From a checkpoint of a small transformer trained on Wikipedia.
Size: 10 layers, MLP 704 SwiGLU, vocabulary 8192.
Architecture: RMSNorm before each block, rotary positions, untied embeddings, normalized queries and keys.
Training: a variant of Muon for these matrices, 442M tokens.
Each number is 128 + 32 x the weight over its row's rms, rounded and kept within 0 to 255. Layers, rows and columns count from 0. The size above them is the row's rms in percent of the matrix's.

# layer 6 MLP down (transposed), 704x256, rms 0.0582, rows 639-673, columns 128-191
size [103  98  91 100 108 103 100  95 100 102  95 100 104 107  98  96  91 101  96  96  99 111 110  96  99 103 100  91  99 102 105 104 100 103  93]
[[ 92  86  84  94  98 145 155 156  90 129 124 152 158 105 131 110  70  92 167 185 111  72 149 129  25 103 149 115 115  81  96  80 149 140  90 117  77  81 138 111 147 113  59 147 151 153 132 115 141 131  66 113 134 119 158 176 114 168 111  98 115 153 138  97]
 [ 47 100  99 118 125 111 156 126 147  87  83  91 175 135 126 180 157  89 105 182 168 139  94 116  89 119  55  89 168 107  97 197 147 180 138 170 144 142 153 161 148 131 120 105 125 114 110 166  96 140 115 132  95 124 176  88 133  91 123 154 131 179 195 126]
 [146 147 173 109 134 105 115 150 132 141 100 126 175  99 139 139 117 123  88 160 167 192  99  95 120 133  73 100 112 130 124  76 106 132 158 126 148 118 135 116 138 137 125  99  94 120 142 165  83  66 199 127 135 150  96 137 208 143  89 132 137 144 171 135]
 [130 117  76 116 162 153 137  83 106 153 134  99 152 158  86 146 103 157 157 122 169 100  78 124 131 102 108 147 186 153 134  97 169 151 174  87 128  98  94 153 121 102 104 104 179 137 151 148 169 166 137 109 137 110 151 172 161 180 105 148  51 120 135 112]
 [ 83  89  85 111 158 181  85 109  88 111 120 107 202 172 103 140 185  85 140 132 172 144 148 115 157 164 160 141  96 120  87 133 180 109 102 123  87  81 103 172 141 126 121 113 124 127 133 142 136 101 102 144 138  97 126  77 116 140 126 132  86 132 116 110]
 [137 108 116 125 109 135 119  91 137  73 153 100 148 169 133 151 157 141 121 151 131 116 142 216 129 153 202 166  87 197 181 153  75 162 124 142 135 161 168 147 127 113 166  99 123 143  60  63 110 199 137  80  81 109  88 171 158 160 101  90 137  47 135 121]
 [145 141  98  93 160 159 132 100 158 130 147 133 113  99 185 149 131 120  74 118 127 123  71  58 186 111 125 122 134 130 168 133 143 168 125 124 119 137 139  86 146  80 128 167  81 105 146 106 183 167 102 111 179 133 129 143 187 133 149 146 141 143 140 154]
 [ 94 131 149 145 163 190 137  99 109 222 120 128 120 128 164 188 157  82 159 153 138 137 123 121 142  94 127 118  63 107  96 121 115 110 138 145 122  94 143 109 178 134 120 106 229 134 160 129  71 111 113 162 144 138 143 160 126 112 122 116 129 183 147 149]
 [119 110 130  78 166 145 138 105 100 187 146 183 134 174  87 133 147 134 125 117 135 175 162 131  88 114 132 177 110  91 124 109 136 162  85 177  98  74 148 151 150 135 127  94 130 107 120 191 198 109 140 152 120  94 133 116 177 124 109 122 173 116 109 164]
 [124 133 139 182 166  90 189 111  99 155 186 129  84 132 138 125 174 160 133 146 125 120 149 106 147 164  63 103 143 114  90 121 142  82 144 104 110 133  98 166  65  98 109 134  93 116 189  81 152  77  95 114 162 118 161 111 159 126 128 149 141 133 157  90]
 [ 98 117 201 152 136 168 125 159 122 147 145 136 101 141 154  94  54 181 108 198 170 124 112 176 154 115 135  79 135  63  93 139 111 120 108 118  92 156 142  81 126  99 119 168 178 125 100  69 111 140 148 116 128 184  76 158 115  98 130 120 140 132 160 170]
 [134 156 135 116 112 133 122 220 138 177 145  70 121 150  72 101  85 173 139 117 129 152 135 121 122  79 131 166 159 124 127 149 155  55 133 113 143 162 105 121  93 140  99  74 131 125 109  98  91 113 134 158 138 124 110  93 126 138  91  82 163 105 162 130]
 [137 173 147 100 139  86 139 127 131 121 122 130 168 130 106  95  95 148 127 120 119  83 113 146  99 122 206 160 107  87  53 116 121 125 135 172  84 176 101 115 104 142 174  89 162 168 127 139 118 120 135 139 155 146 131 134  83 177  96 186 132 109 147 170]
 [119 105 132  95 124 130 141 169 122 117 151  78 167 138 129 148 111 121 103  84 149  94 179 109  27 128 184  80 136  88 119 181 135 114 155 130 170 204 155 137 112  87 152 135 105 129  97 173 116 136  99 169 162 118  44 138  37 138 129 162 129 145 144 163]
 [ 81 147 165 142  83 171 132 136 123 129 107  92 163 101 113 179 121  80 111  97 138 137 125  78 134  88 114 131 139 123 136 100 193 129 126 202 153 149 131 139 114  99 131 106 130 189 142  88 104 134 143  98 151 190  93 170 136  91  94 136 163 151 175 149]
 [159 138  70 182 149  88 171  69  70 101  87 137 148  77 122 136 171 127 109  98 113  96 158 125 110 121 124 158 113 122  69  94  91 137 139 135 140 142 112 145 134 139 110 151  47 167 140 134 115 114 162 125  75 189 109 101 135  76 138  83 162 154 174 101]
 [116 161 141 149 104 121 125 127 136 110 103 126 182 130  96 126 129 135 218  49 155 132 169 128 144 105  69  79  96 127  48 156 153 139 136 117 135 100 145 123 146 112 158 161 130 133  79  90 141  39 154 156 119 165 130 138 146 123 151 154 133 105 142  99]
 [134  25 134 100 125 121 147 158 118 182 114 157 121 147 152 131 122 144 101 131 115 101 150 104 142 128 115  95 127 152 166  26 124 132 117  89 213 156 154 200 109 120 163 110  89 149 175 151 154 105 168 149 105 136 190 120 118 117 118 193 144 107 190 156]
 [ 86 135 123 137 114 188 114  85 130 136 148 164  81 150 163 160  89 139 135  89 125  79 113 101 118 190 102 141 125 150  85 148  54 170 117 129  94  97 162 148 133 147 108 130 192 117 145 156 117 138 118 136 146 105 135 140  59 153 132 152 111 100 102  43]
 [122 168 137 143 117 137 130 161 117 103  94 129 134 152  56  93 113 150 149 184 127 115 175 164 129 154  74  93 120  53  54 107 129 124 123  84 129 136 105 151 123 142 159 132 106 159  96 158 141  93 166  97 114 180 185 167 153  82 103  63 111 121 160 111]
 [100 135  77  94  92 161 164 143 104 164 133  93 165 106 115 179 158 131 155  97 138 115 208 128 139 142 127 142 147 120 155 171 124 149 147  84 140 181 130 102 160  67  75 107 163  77  54 119  73 162 169 168  88 177 120 166 135 182 168 160 100 123 174 151]
 [160 190 131  99 155 131  99 112  86 121  94 146 124 161 150 180 152 158 113 115  43  97 180 172 132 112 166  85  91 127  94 109 151  95 114 139 111 127 134 106 116 142 109 122 137 167  96 133 148 145 133 118 111 108 172 124 152 140 162 182 148 144 137  70]
 [135  97 188 117 117 116  89 115 111 143 139 187 169 229 104 151 112 129 158 160 143 123 143 148 117  85 107  91 137 101 184 128 108 140  98 150 124 164 128 176 138 144 114  96 150  87 115 152 135  89 119 124  89 110  87 102 146 138 145 127 146  78 121  75]
 [ 82 109 136 155 109 160 106 126 117 112 154  83  95 124 162 175 177 203 174 115 102 124  75  68 128 159 116 126 112 115 133 127 138  87 161 169  78  95 177  82 149 128 178 139 167 144  55 181 127 162 134 100 101 147  98  97 188  97 118 111  86  54 101 135]
 [136 153 141 129 154  27 139  95 146  89 148 129 108 122 138 166  93 142 161 115 128 115 153 108 140 107 165 146 102 112 120 104 137 116  82 123 157 190 112 142 114 119 129 167 170 117  72 146 155 147 152 109 107 144  72 123 146 101 173  98  93 100  71  89]
 [119 133 116 119 150 114 168  91  82 146 160  99 152 137 118 143 145 108 165 150 141 131 128 183  77 142 130 145 148 182  89 114 135 149  76  91  77 144 166  89  78  92 123 183 135 146  94  97  81 100  88 137  91 149 150 149 176 107 120 110 153  68 151 147]
 [172  73 191 146 133 124 138 141  82 158 130 115 124 166 141 105 173 115 105 111 128 107 176 109 142 132 120 176 123 148 114 106 173  47 149 123 152 128  55 114 142  98 156 155 103 147  99 167 107  73 127 139 153 160 161 132 110 142 191 105 137 155 100 110]
 [166 127 100 116 146 131 139  82 122 130 117 123 143 199 123  95 160 164 112 140 177 174 104 113 144 131  47 105  97 138 178  99 145  93 142 133  86 193 102  79  70 127 146 152  68 123 164 135 101 124 100 112 134 135 153 131  75 148 136 109 158 131  97 126]
 [135 125 112 122  95 178  69 134 153  92  97 148 177 138 177 102 126 191  90 110 111 133  96  46 176 116 114  98 150 136 134 134 128 169 150  84 171 163 222  80 134  82 136 132 113 113 163 113 144 171 111 131 104 180 107 109 192 123  90 160 102 102 134 179]
 [132 134  68  84 146 141 135 172 118 106 163 191 146 151 158 129 146 174 132 163 120 112 133 164 110 174 170 126 173 101 149 128 149 146  92  92  89  74 136 184 169 174  84  86 191  55 102 136 108 115  81  69 132 152 155 111 139 119 136 145  96 176 103 111]
 [ 96  87 162 180 156 126 138 160 157  89 124 169 101 143 121 144 178 164 189 178 136 124  93  73 132 131 168 128 187 163 139 101 151  95 125 155 118 131 119  91 142 109 117 151 139 138 110 104 117 140 117 120 135 149 160  91 102  85 134 190 117 150  96 149]
 [174 130 155 105 122 124 160 136  97  88 165  96 156 109 100 107 107 133 110 144 126 129 187  96  62  84 112 168 129 109 127 103 123  93  83 109 179 115 133  91 112 110 103  80 119 115 174 165 133 102 138  94 109 103 120 135 108 123 133  93  96 138 117  74]
 [121 135 116 149 143 178 150 146  87 153  94  78 138 144 153  75 143 131 106 114 176  81  62 116  92 136 190 106 143 117  83  91 116 116  58 160 140 141  54 147  99 111 123  88 154 141 135 186 105  98  98  82 146 191 123  99 137 133 193  86 154 168 108  99]
 [138  15  69 164 137  45 101 106  91 172 134 106 155 156 145 103 110 146 157 163 162 154 131 113  99 159 185 140 112 116 103 132  98  51 143 160 131 130  71 125 162 110 102 142  79 188 134  75 100 161  72 105 103 144 146 135  85 122  88 142 121 140  90  80]
 [148 147  65  90 117 132 141 156 127 108 135 176  55 137 118 136 142 157  96 148 134 132 105  94 166 153 152 129 137 177 185 119 121 105 121 122 147 159 153 154  78 111 102 166 119  88  85 189 137 134  91  51 189 100 131 108 102 133 146 108  82 163 107  90]]
# layer 6 MLP gate, 704x256, rms 0.0583, rows 640-674, columns 128-191
size [101  93 102 111 110  98  93 104 104  90 100  96 105  96  96 104  98  95 101 100 105 106  99  90 105  94  87  96  98 102  97 102 118  96 102]
[[ 73 134 103 115 161 136 159 113 113 197 159 117 156 121 110 122  86 156 151 140 118  99 122 164 126  82 107 120 136 148 144 105  89 162 119  83  97 103 115 125 167 127 173 104 128 150 150 105 163 161 171 125  80 140 137  68 141 115 143 142 102 110 153 126]
 [119 143 154 149 151 146 126 162 133 126 134 179 120 157 106 200  83 153 103 142 190 137 145 142 103 110  53 144  57 100 175  86  71 108 145  88 152  92 113 160 164 165 179 158 128 127 156 178  91 104 204 139 128 115 112 156 157 160 125  98 133 130 167 191]
 [108 113 128 123 157 137 131 115 114 109 145  67 156 118 194 143  90 151 186  81 101 102 124 176 198 133 111 152 116 104 150 110 122  73 146 170 138 106 179 133 117 121 129 108 140 114 127 111 135 150  64 135  42  88 117 158 140 162 126  92 143  96 142 156]
 [148 127 154 106 146 174  93 123  87 118 146 126 131  75 132 168  90  87 124 153 115  96 167 104  97  81 170 112 104  74  94 158 128 139  99 192  61  68 150 126 140  62 138  99 163 136 185 139 101 168 113 103  92 144  81 138  98 109 105 105 183 151 205 102]
 [163 191 109 127 151 144 108 131  93 106 146 177 138 138 132 126 172 154 124  87  92 166 118 125  98  82  84 137 192 168 122 114  97 145  80 146 121  92 135 176 157 115 166  67 128  62 112 142 154 108 100 136 102 112  94 135 156 120  94 130 154 130 118 162]
 [169 134 153 156 116 139 124 139 145 164 136 143 139 117  76 115  57  88 142 113 196 103 140  70 145 184  80 157 141 112 171 105 111  95 189 124 167 196 131 111 163 168 135  76  97  83 148 191  48 146 151 112 126 131 124 145 152 123 158 137 166  84 166 147]
 [ 61  93 140 127  92 155 114  94 153 170 103 105 140  87 154 152  91  91 154 121 121 118 136 147 138 131 108 156  56 108  68 112 103 114 134 179 162 100 127 117 162  99 128 103 159 134  97 129  79  99 112 180 138  99 137 159 107 139  90  99 162 134  86 114]
 [111  92  84 141 141 108  91  96 136 136 170 129 197  68 113 126 147 132 124 105 122 161 113 110  88  99 140 148  80 133  70  99 111 118  86  93 101 124 154 142 188 119 104 107  80 140  95 143 174 141 108 133 122  95 128  98 127 110 156 117 150 122 158 139]
 [118 148  33 180 180 176 128 155 116 149 133 115 126 198 177 157  57 157 123 120 108 162 118  88 143  83 163 141 161  63  91 128 156 161 121 124 131 107 169 190 129 176 170 126 142 137  86  84 147 168 116 121 139  94 135 174 159 143 138 209 126  93 141  95]
 [204 117  74  84  94  98 155  97 169 136 121 168 135 161  63 143 183 123 116 128 108 174 142 120 151 123 121 146 123 126 115  52  63 135 149 178 138  69 154 135 145 122 115 148 117 157 176  97 165 150  53 139 190 162 105 147 132 153 125 131 136 194 199 148]
 [124 122 129 151 125 171 173 109 188 122  88 132 175 107 102 114  56 129 110 102 166 124  93 139 164 121  93  55 123  62 167 183 193 171 138  94  89  33 150 115 134 110 182  63 105 144  94 154 111 105 126 125 147 121 124 125 131 158 124 165 166 144 138 108]
 [118 106 122 122 120 189 144 159 127 166 100  94 162 116 163 152 120  71 111 127  54 136 183 124 122 119 134 104 132 189 133 141  90 142 101 101 111 112  88 176  45 107 173 107 135 117  70 117 121 180 146 132 178  89  97 151 102 127 138 129 172 171 162 118]
 [129  94  54 161 150 101  98 132 168 155 107 132 147 173 123 137 124 159  85  43 160  70 137 122 136 154 119 117 156 106 131 181 158 155 101  95 173 167 173 108 159 103 162  89  63 173 129 137 105 172 135 174 152 123 124 119 134 131 165 169  99 159 135 127]
 [125  53 172 153 109 116 116 162 111 128  96 142 163 131 153 119 133 146 174 111 163 102 113  62  87 184 109 136 165 113 169 155 166 177  90 106 145  92  84  83 120 114 128  88 131  97 130 103  74 148 209 142 144 121 121 191 123 118 115 140 169 169 138  96]
 [ 72 184 106 127 142 170 153 144 148  96 132  87  69 136 113 135 134 145 130 162  93 102 121 155  82 123 117 122 143 138  94 141 178 116 178 154 157 137 155 219 159 137 144 126 137 127 149 124 106 160 141 124 123 150 118 145 167  93 156 129 147 167 181  73]
 [153  93 146 150 138 160 121 139 107 111 124 126 178 182 124 104 155 134 159  75 126 120 174 121 151 134 118  11 130 102  84 149  80 137 101 145 105 114 106 133 172 186 162 123 105 107 106  57 110 155 142 129  81 143 137 116 113  82 147 148 149  92 112 115]
 [192 110 139 117 114 108 145 113 105 182 127 137 118  62 109  81  73 161 130  37  89 157 114 109 106 111  95 120 104 172 121 127 178  87 141 149  79  49 173  87 139 151 146 141 115 112 125 167  98 140 186 123 125 112 114  70 125  90 114 141 124 166  86 142]
 [137 156 149 125 132 139  96 115 182 110  83 120 143 124 119 134  93 101  74 116 126 109 119 100 109  94  92 163 128 144 128 128 163 133 151 158 107  81 166  78 107 144 172 156  79 163 131  73 135 126 161  93 142 137 124 114 150  79 140 136 115 153  71 162]
 [133 131 179 152 119 145 106 154 104 164  73  95 107 162  86 152 121 124 152 168 154 136 150 136 103 167  48 122 104  67  65  79 157 141  94 103 127  64 101 144 132 133 184 146 159 134  62 191 109 136 130 127 124 146 138 134 134 124  84  61 119 116 129 107]
 [ 83 168 108 117 166 168 131 147 124 120 130  83 137 141 108 180 126 129 112  68  70  81 115 147  64  94 156  97 100 109 154 134  92 120 159 188 165 191 109  64  82  56 160 156  97 122 135 118 161 148 167 124 151 102 149 150 155 165  88 130 124 165 159 157]
 [175 138 138 144 135 163 111 160 165 126  96 175 156 169 153 151 132 154  64 141 151  81 173 122  70 115 120 154  91 109 126 107 144 172 106 147 117 114 200 136 134 132 128 151 152 139 167 177 163  66 152 137 118  62 142  97 165 183 115 111 121  85 120 151]
 [ 90 106 118 147  48 110  70 112 120 118 128 102 144 108 183 140 140 141 138  85 156 122  92 121 201  78 125  72 125 183 147 147 104 144 200 141 175 182 123 239 134 204 101  44 105 120 207 111  78  82 112 116 145 158 154 136 127 118  98 119 149  81  97 119]
 [141 144 149 121 178 112 115 115 111  66 119 144 115 106 174 128 113  79 125 120 100 118 143 158  94 127 142 173 157  76 129 145 136 103 172  92 165 105  85 153 118 129 151 102 143  95 168 163 120 196  92 136 135 116 175 127 162 157 135 166 146 181 161 140]
 [175  79 110 198 121 140 121 130 144 224 134  86 122 155 149 168 129 149 139  66  75  80 155 152  75 124 144 101  55 169 122 113 133 115 140  83 107 120 160 121  73 116 135 121 102 135 137 141 136  98 101 161 160 137 108 103 101  97 146 130  76 148 127 108]
 [ 74 138 150  67 126 113 160 102 110 149 119 123 159 103 115 149 118  84 123 141 111  90 117 135 103 153  92  57  96 118 111 127 124 124 142 143 156 118 124 152  78  98  98 139 100 122  78 112 130  87 129 141 156  94 144 144 151 120 111  86 177  87 146 136]
 [144 104 157  91  95 151 135 176  96 165 147 130 127  98  75 174 130  92 132 157 138 116 180 145 114 175 168 121 111  71 137 126 161 150 120 111 151  99 150 158  96 208 149  81 117 134 210 162 108 175  92 170 112 108 132 189 147 152 108 193 136 161 119  83]
 [111 154 142 102 171 131  45 142  85 109 116 148 129 157 162 147  64 102 137 128 109 176 151 143 108 160 106 117 120 125 141 110  87 137  97  91 139  63 112 169 113 120  81 150 196 124 117  55 125 126  85 214  54 109  85 199 137  58 154 110 111 162 144 111]
 [166 169 111 158 156  97 132 155  98 123 154 101 162 122 172 140 131 103 125  87 104 138 117 136 147 100 139 116 145 126  64  95 116 137 166 142 119 162  87 145  67 108 119  94 127  89 130 159 122 144 151 142  96 181 158  84 182 144 142 140 134  54 146 119]
 [131  91 131 106 169 119 141 189 130 165 118 134 121 137  96 157 164  83 136 140 144 165 134 103 145  85 141 174 130 165 138  96 105 154 170 123 151 182 186 145 148 156 172 174  84 147 139 191 130 165 136 103 145 129  90 166 125 103 101 156 128 114 150 128]
 [ 93 153 127 157 141 160 170 225 172 149 123  86 112  97 166 198  76 107 123 117 140 127 161 126 122 150 166 167 130 111 143 177 175 201 101 161 145 136 107 147 160  92 122 165 137 105  86 110 122 164  80 165 122 104 120  92 138 139  96 127 150 151 168  94]
 [115  93 104 118 181 139 135 156 110  90 173 143 123 126 187 156  62 104 170  99 161 156 151 140 139 135 122 106 124 100 149 163 112 104 194 130 156  85 153 128 140 191 119 122 134  31 120  74 119 167 148 146 128 120  99 181 152 164 134 114 128  91 146 120]
 [134 171  97  94 191 111 131 100  90 124 112 143 111 106 115 155 152 195 151 157 102 141 101  64 158  81 165 127 100  66 107 140  82 170 114  77 156 132 171 107 158 157 131 134  98 181 127 121 112 108 150 142 100 164  93 101 120 124 119 157 110 147  97 115]
 [154  93  82 197 140  47  91 108 101 182  90 125 150 167 142 133 113  94 138 138 119 129 139 137 126  93 189 167  96 143 130 114  90  78 118 145 150 109 125 102 166 135 106 140 105 143 156 111 127 133  97 129 128 128 151 146 101  74  76 178 142 138 139  98]
 [157 135  84 108 196 145 133 130 154 151 109 117 144 124 154 124 147  81 119 170 134 134 103 173 188  82 123 104 159 141 112 207 126 134 142 201 114  80 158 132 121 117 102 117 158 146 128 131 120  46 145 164 146  67 163 153 147  83  78 174  98  97 133 145]
 [179 203  58 188 137 116 155 103 152 102 148 173 104 139 153 145 133 136 182  96 104 198 167 119  87 119 151 157 162 163 113 106 110  96 156 124 120 133  97 108  98 144 156 156 115 119 109 105 178 113 107 186  87 165  60 124 127 117 107  75 168  82 107 130]]
# layer 6 MLP up, 704x256, rms 0.0581, rows 640-674, columns 128-191
size [ 94  87  99 111 104 104  92 106 100  94  99 103 103  92  95  94  95 100  94  96 112 105  95  95  98  97  90  99  90 103  97 103 111  93  97]
[[118 164 149 112 104 148 145 154 115 176 166 118 119 129  89  97 159 139 126  88 104 155 186 107 125 142  72 110  98 117  70 140  45 111 156 103 142 111 157  95 129 150 121  98 126 179 176 116 153 160 139 116 152 205 125 123 169 130 124 111 182 111 149  84]
 [150 162 107 142 127 147 103 104 115 124 129 157 133 129  82 155  91 105 142 170 104 153 121 150  88 148 154 180  77  88 218 116 107 118 192 134 142 119 121 118 145 177 115 134 105 135 105  93  78 103  90 133 137 176 161  82 142 167 122 122 141 125 139 137]
 [111 155 151 147 176 142 156 134  96 185  92 115 126 120 123 170 109 181 152 149  82 110  82 111 172 144 166 182 108 163 122 107 117 143 186 125 144 144 144 166 153 141 124 104 182 105 125 168 117 129 110 199 103 172  86 222 116 172 128 153  85  73  94 151]
 [132 101  84 104  97 144 126  28  81  97 115 113 135 143  79 197 133  59 146 153 145 134  76 154 138 147 143 168 133 107 126 172 187 118 162 110  79 137 181 123 132 104  86 172  89  61 142 145  99 155  55 106 162 140  89 136 157 176 143  74 124 140 120 117]
 [154 124 132  95 159 171 171 135 136  94 110 167  94 104 128 136 156 128 101 162 163 131 137 191 131 145 165 103 116 158 171  82 171 191 186 138  31 175 153 179 157 124 131 133 107 192 123 167 123 124 153 147 117 138 144 141 121 162 107 115 103  67 199 106]
 [115  83 122 123 146 140 118  76 152 148 158  99 113 102 166 178 174 122 145 101 150 149 100  90  84 130  91  47 108 138 140 150 166 141  58  90 118 156 114  77 136 106 133 140 150 194 159 155  80 129 113 147 107 120 154 118 128 133 137 112 114 162  79  71]
 [ 85  55 138 109  82  90  93  75  92 156 109 102 153 114 149 128  53 136 107  50 130 104 121 169 132 141 160 125  61 128 112 127 110 102 209 121  97 157 158  97 144 125  83 148 112 155 118  99  98 102 101 129 139 155 140 132 140 105 105 131 101  76 130 136]
 [115  94 108  71 197  89 191 100 121 114 144 176 156 140 125 139 138 129 143 135 141 145 152 114 160  91 180 160  61 122  99 112 110 116 151 108 167 128 146 147 128 122 111 110 138 103 122 106 195 103 126 204 119  80 161 138 109 123 118 185 176  62 130 176]
 [158  29 138 117 192 145  91 159 140 119  97 141  67 134 160 160 146  69  93 143  75  95 123 128 177 187  94 116 155 126 108  95 156 122  97 133 121  88 125 117 171 110 104 131  98 129 151 136 106  79 131 112 115  90 149 131 134 164 143 127 171 175 160 102]
 [149 175 103 121 109 133 126 128 135 126 132 116 101  99 145  87 175 109 146 110  96 152 172  87 129 126 109  99 144 143 130 118 107 163 141 170 112 150 104 149 121 127  90 145 194 124 132 117 106 116 164 130 101 128 116  94 128 162 180  58 113 168  62 154]
 [137 156 152  91 119 138 163 142 124 183 147 117 122  83  94 139  97 169 164 115 109 149 110 119 116  91 111 193 136 145  99 119 121 118 124 144 139 194 190 115 102  94  53 143 113 136 215  75 167 129  61 106 136 103  89 137 131 120  68  98  98  73 107 194]
 [100 116  77 178 124 115 166  65 154 111  98  97 163  92 113  67 113 131  96 136  67  87 141  81 141 100 151 127  68 110  64 156 135 199 181  82 101 134 112  78 144 111 183 111 121 109 122  97 120 139 195 152 148 158 106 102 105 132 128 154  84  92 114 119]
 [117 156 191 136 114 108  87 127 106 141 182 151 146  96 138 186 189  94 127 163  71 120 161 119 114 161 113 133 123  87  90 116 113 113 218  99 137 109 178 148 145 173 159 122 163 152 163 146 111 116 161  86 190 107 141 159 111 124  94 109 145 167 152 109]
 [160 113 135 136 137 111 121 131 155 131 108  81 121 165 146  97 168 138 105 179 123 139 116 112 110  91 102 113 132 137 153 137 148  84 133 136 168 180 169 148 167  90 127  96 175 171 171  91 111  81  88 101 125  59  74 174 147 123 132 150 123 142 165 135]
 [136 131 173 115 118 119 120  43 147 110 155  88 179 119 150 104 123 103 130 118 158 164 123 110 122 182 170 143 128  87 136 163 137 138 155 128 150 102 138 124 124 142  98 166 161 149 177 141  75 158 108 104 121 165 187 138 151 109 108 133  96 155  78 109]
 [116 143 143 146 192 121 123 105 122 145 135 148  97 134 133 105 134 145  33 181 122  64 100 154 171 144 171 174 141 170 144 104  89  61 117 149 110 145  98 104 109 130 123 143 127  98 158 138  96 113 121 128 115 128 153 110 137 129 128 164 105 122 158 188]
 [144 136 105 121 108 170 111 166 118  94 194 138 166 113 129  72 147 118 110 113 167 103 180 113 163 193 119 133  98 184 121 103 153 152 119 136 151  97  92 148 147 119 144 117 111  97 160 111  87  56 172 140 122 149 213 160  85 137 164 128 112 127 158 147]
 [ 66 123  99 121 177 133  92  90 104 116 122 141 101 153 180 108 164 128 123 116 148 157 139 153 136 159  80 112 147 119 175 101  75 167 136  44 117 174 105  99 140 117 151 113 150 161 130 137 126 106 174 108 191 110 109 106 145 133 204  98 111 135 125 116]
 [170  92 126 121 152 166 120 131  58 140 162 142  83  96 125 173 149 133 142  91 142 100  82 132 143 115 155 133 136 146 166 105 123 151 125 153 106 135 127  96 137  87 114 134 140 106 152 152 158 153 118 129 115 112  64 124 155 140 133 165 151  90 103 179]
 [134 119 160 140 116  88 195  71 154 105 162 109 150  66 146 153 118 120 128 136  85  92 138 180 120 137  95 143 111 172 103 155  57 139 131 124 149 133 138 108 117  98 143 146 178 117 118 109 123 103 129 148 146 157 116 131 150 164 138 158 160 113 117 138]
 [ 90 102 115 131 145  96 176 126 124 181 124  57 151 107 115 166  91  86 129  93 115  82 145 112 131 113 106 133 119 125 149 123 127 141  89  87 138  93 111 150 140 159  97 103 128 146 107 172 118 126 185 127 137  60  84  89  91 158 139 128 157  98 163 158]
 [148 163 123 130  73 110 180 135 190 113 137 112 114 123  98  83 104 104 126 120 100 135  86  63 162 139 140 141 133  98 121  82 111 119 107  54 118  83 150 119 126 127 126 117 165  58 163 127 164 140 116 106  62 135  82 124 188 177 128 116 156 102 163 101]
 [129  92 127 142 130 146 118 133 123 131  98 144 154 102 212 156 159 145 130 116 107 115 143 129 129 148  84 104 145  94 146 171 137 128  87 152  85  78  59 159  79  97 181 160 187 140 131 147 113  97 161 174 126 100 111 122 140 150 172  68 127 137 114 113]
 [127 148 157 152 141  98 148 105  88  97 154 108  45 182 171 157 136 184 146  98 134 213 113  88 132 146 163 191 117 126 137 110 145 158  74 158 122 208 144 152 155 161 110 140 160  91 122 153 195 142  76  96 118 153 125 109 169 113 136 128 107 105 172 124]
 [158 172 107 119  93  83 136 100 177 164 134 130 178 128  72 122 133 102 169 141 135 114  71 133 145  75 132 122 177 164 162  97 122 115 152 107 137 133 210  99 134 168 149 116 114 142 167 162 143 147 152  87  95 165  89 147 156 156 188 127  94  87 101 130]
 [121 102 125 160 138  76  86 185 130  95 169 110 130  86 149 153 108  88 142  99  73 120 162 137 140 130 108 155 120 137 179 102 118 108 136 161 146 154 124  96 124 130 145 157 162  79 142 128 138  84 163 135 164 123  83 156 115  47 108  94  86  85 178 114]
 [ 74 150 136 147 169 126 136 151 105 167 109 100 155  87 176 150  96 136 112 144 109 111 176 201 140 153 226 151 104 127 123 131 155 113 109 135 153 134 137 124 105 122 126  92 148 153 155 105 140 138 172 162 139  93 103 137 102 117 157 175 115 110 123 132]
 [147 177  72 179  23  98 131  83 212  99  97 147 155  99 225 165 127 123 123 169 160 109  89 166 164 139 191 150 128 150  94 112 131 135 141  87 153 162 114 102  72 140 129 102 147 154  67 130 225 143 135 137 185 175 172 103 176 157  74 117 142 107 121 203]
 [137 129 141 143 152 103 115 155 102 170 207 109 105 115 128 134  84 213 109 139 100 124  75 162 129 103 154 140 146 102 126 132  76 129 154 139  66  96 103 166 116 105 108 106 196  84 151 183 115  96  78 110 164 164 159 136  99 140 102 161 142 126 157 127]
 [132 143 169 107 117 161  78  97 100 177 106 107 133 137  88  77  97 108 168 136 138  98  89 106 142 161 110 125 150 126 128 117  87 105 132 150 152 189 122 160 174 148 144 146 156 147 107 150 150 153  81 165 158 150 175 151 115  86 135 175 137 175 124 115]
 [183  89 137  87 155 109 145 184 112 136 146  68  38 117 150  65 114 152 156  95 163 189 132 174  40  86 155 109 100 112 141  71 183 124 138 126 138 120 124  85 191 191 105  91  84 101 103 147 109 177 127 157 127 152 139  96  90 136 127 126 152 181 108 176]
 [142 110 116 121 152 110  98 143 108 124  93  74 138 113 144 155 142 125 112 111 115  77 141  96 143  89 168 153 143 103  85  76 137 114 131 164  92 145 120 148 127 114 175 100 112  74 141 118 137 103 124 174 177  99 121  99 142 109 142 105 123 150 142 138]
 [ 84 141 210  88 124 160 157 169 147 109 112 114 111 107 109 130 120 176  90 144 122  82 172 150 167 120 131 111 186 125 156 115 169 142 123  74 173 167 131 129  67 140 130 159 179  85 140 137 126 104 144 176 179 147 126 112 144 128 156 113 118 136 146 193]
 [ 78 118 119 158 130 140 112 140 128 107 108 193 141  94  83 122  79 137  77 101 122 101 108 101  79 151 168 119 174 195 129 127 117 116 193  93 148 139  98 171 151 155 147 176 153 121  87 103 142 193  81 103 130 111 106  96 142 117 169  90  81 118 160 187]
 [131  55  92 137  99 124 149  99 119  94 130  72 111  92 182 161 150 158 107 125 132 174 162 185 137  96 127 149  90  68 143 127  85 113 147 125  77  46 131 197  88 189 137 124 154 122  97 122 128 140 118 141 137 151 102 125  87 153 179 114  96  99 159 176]]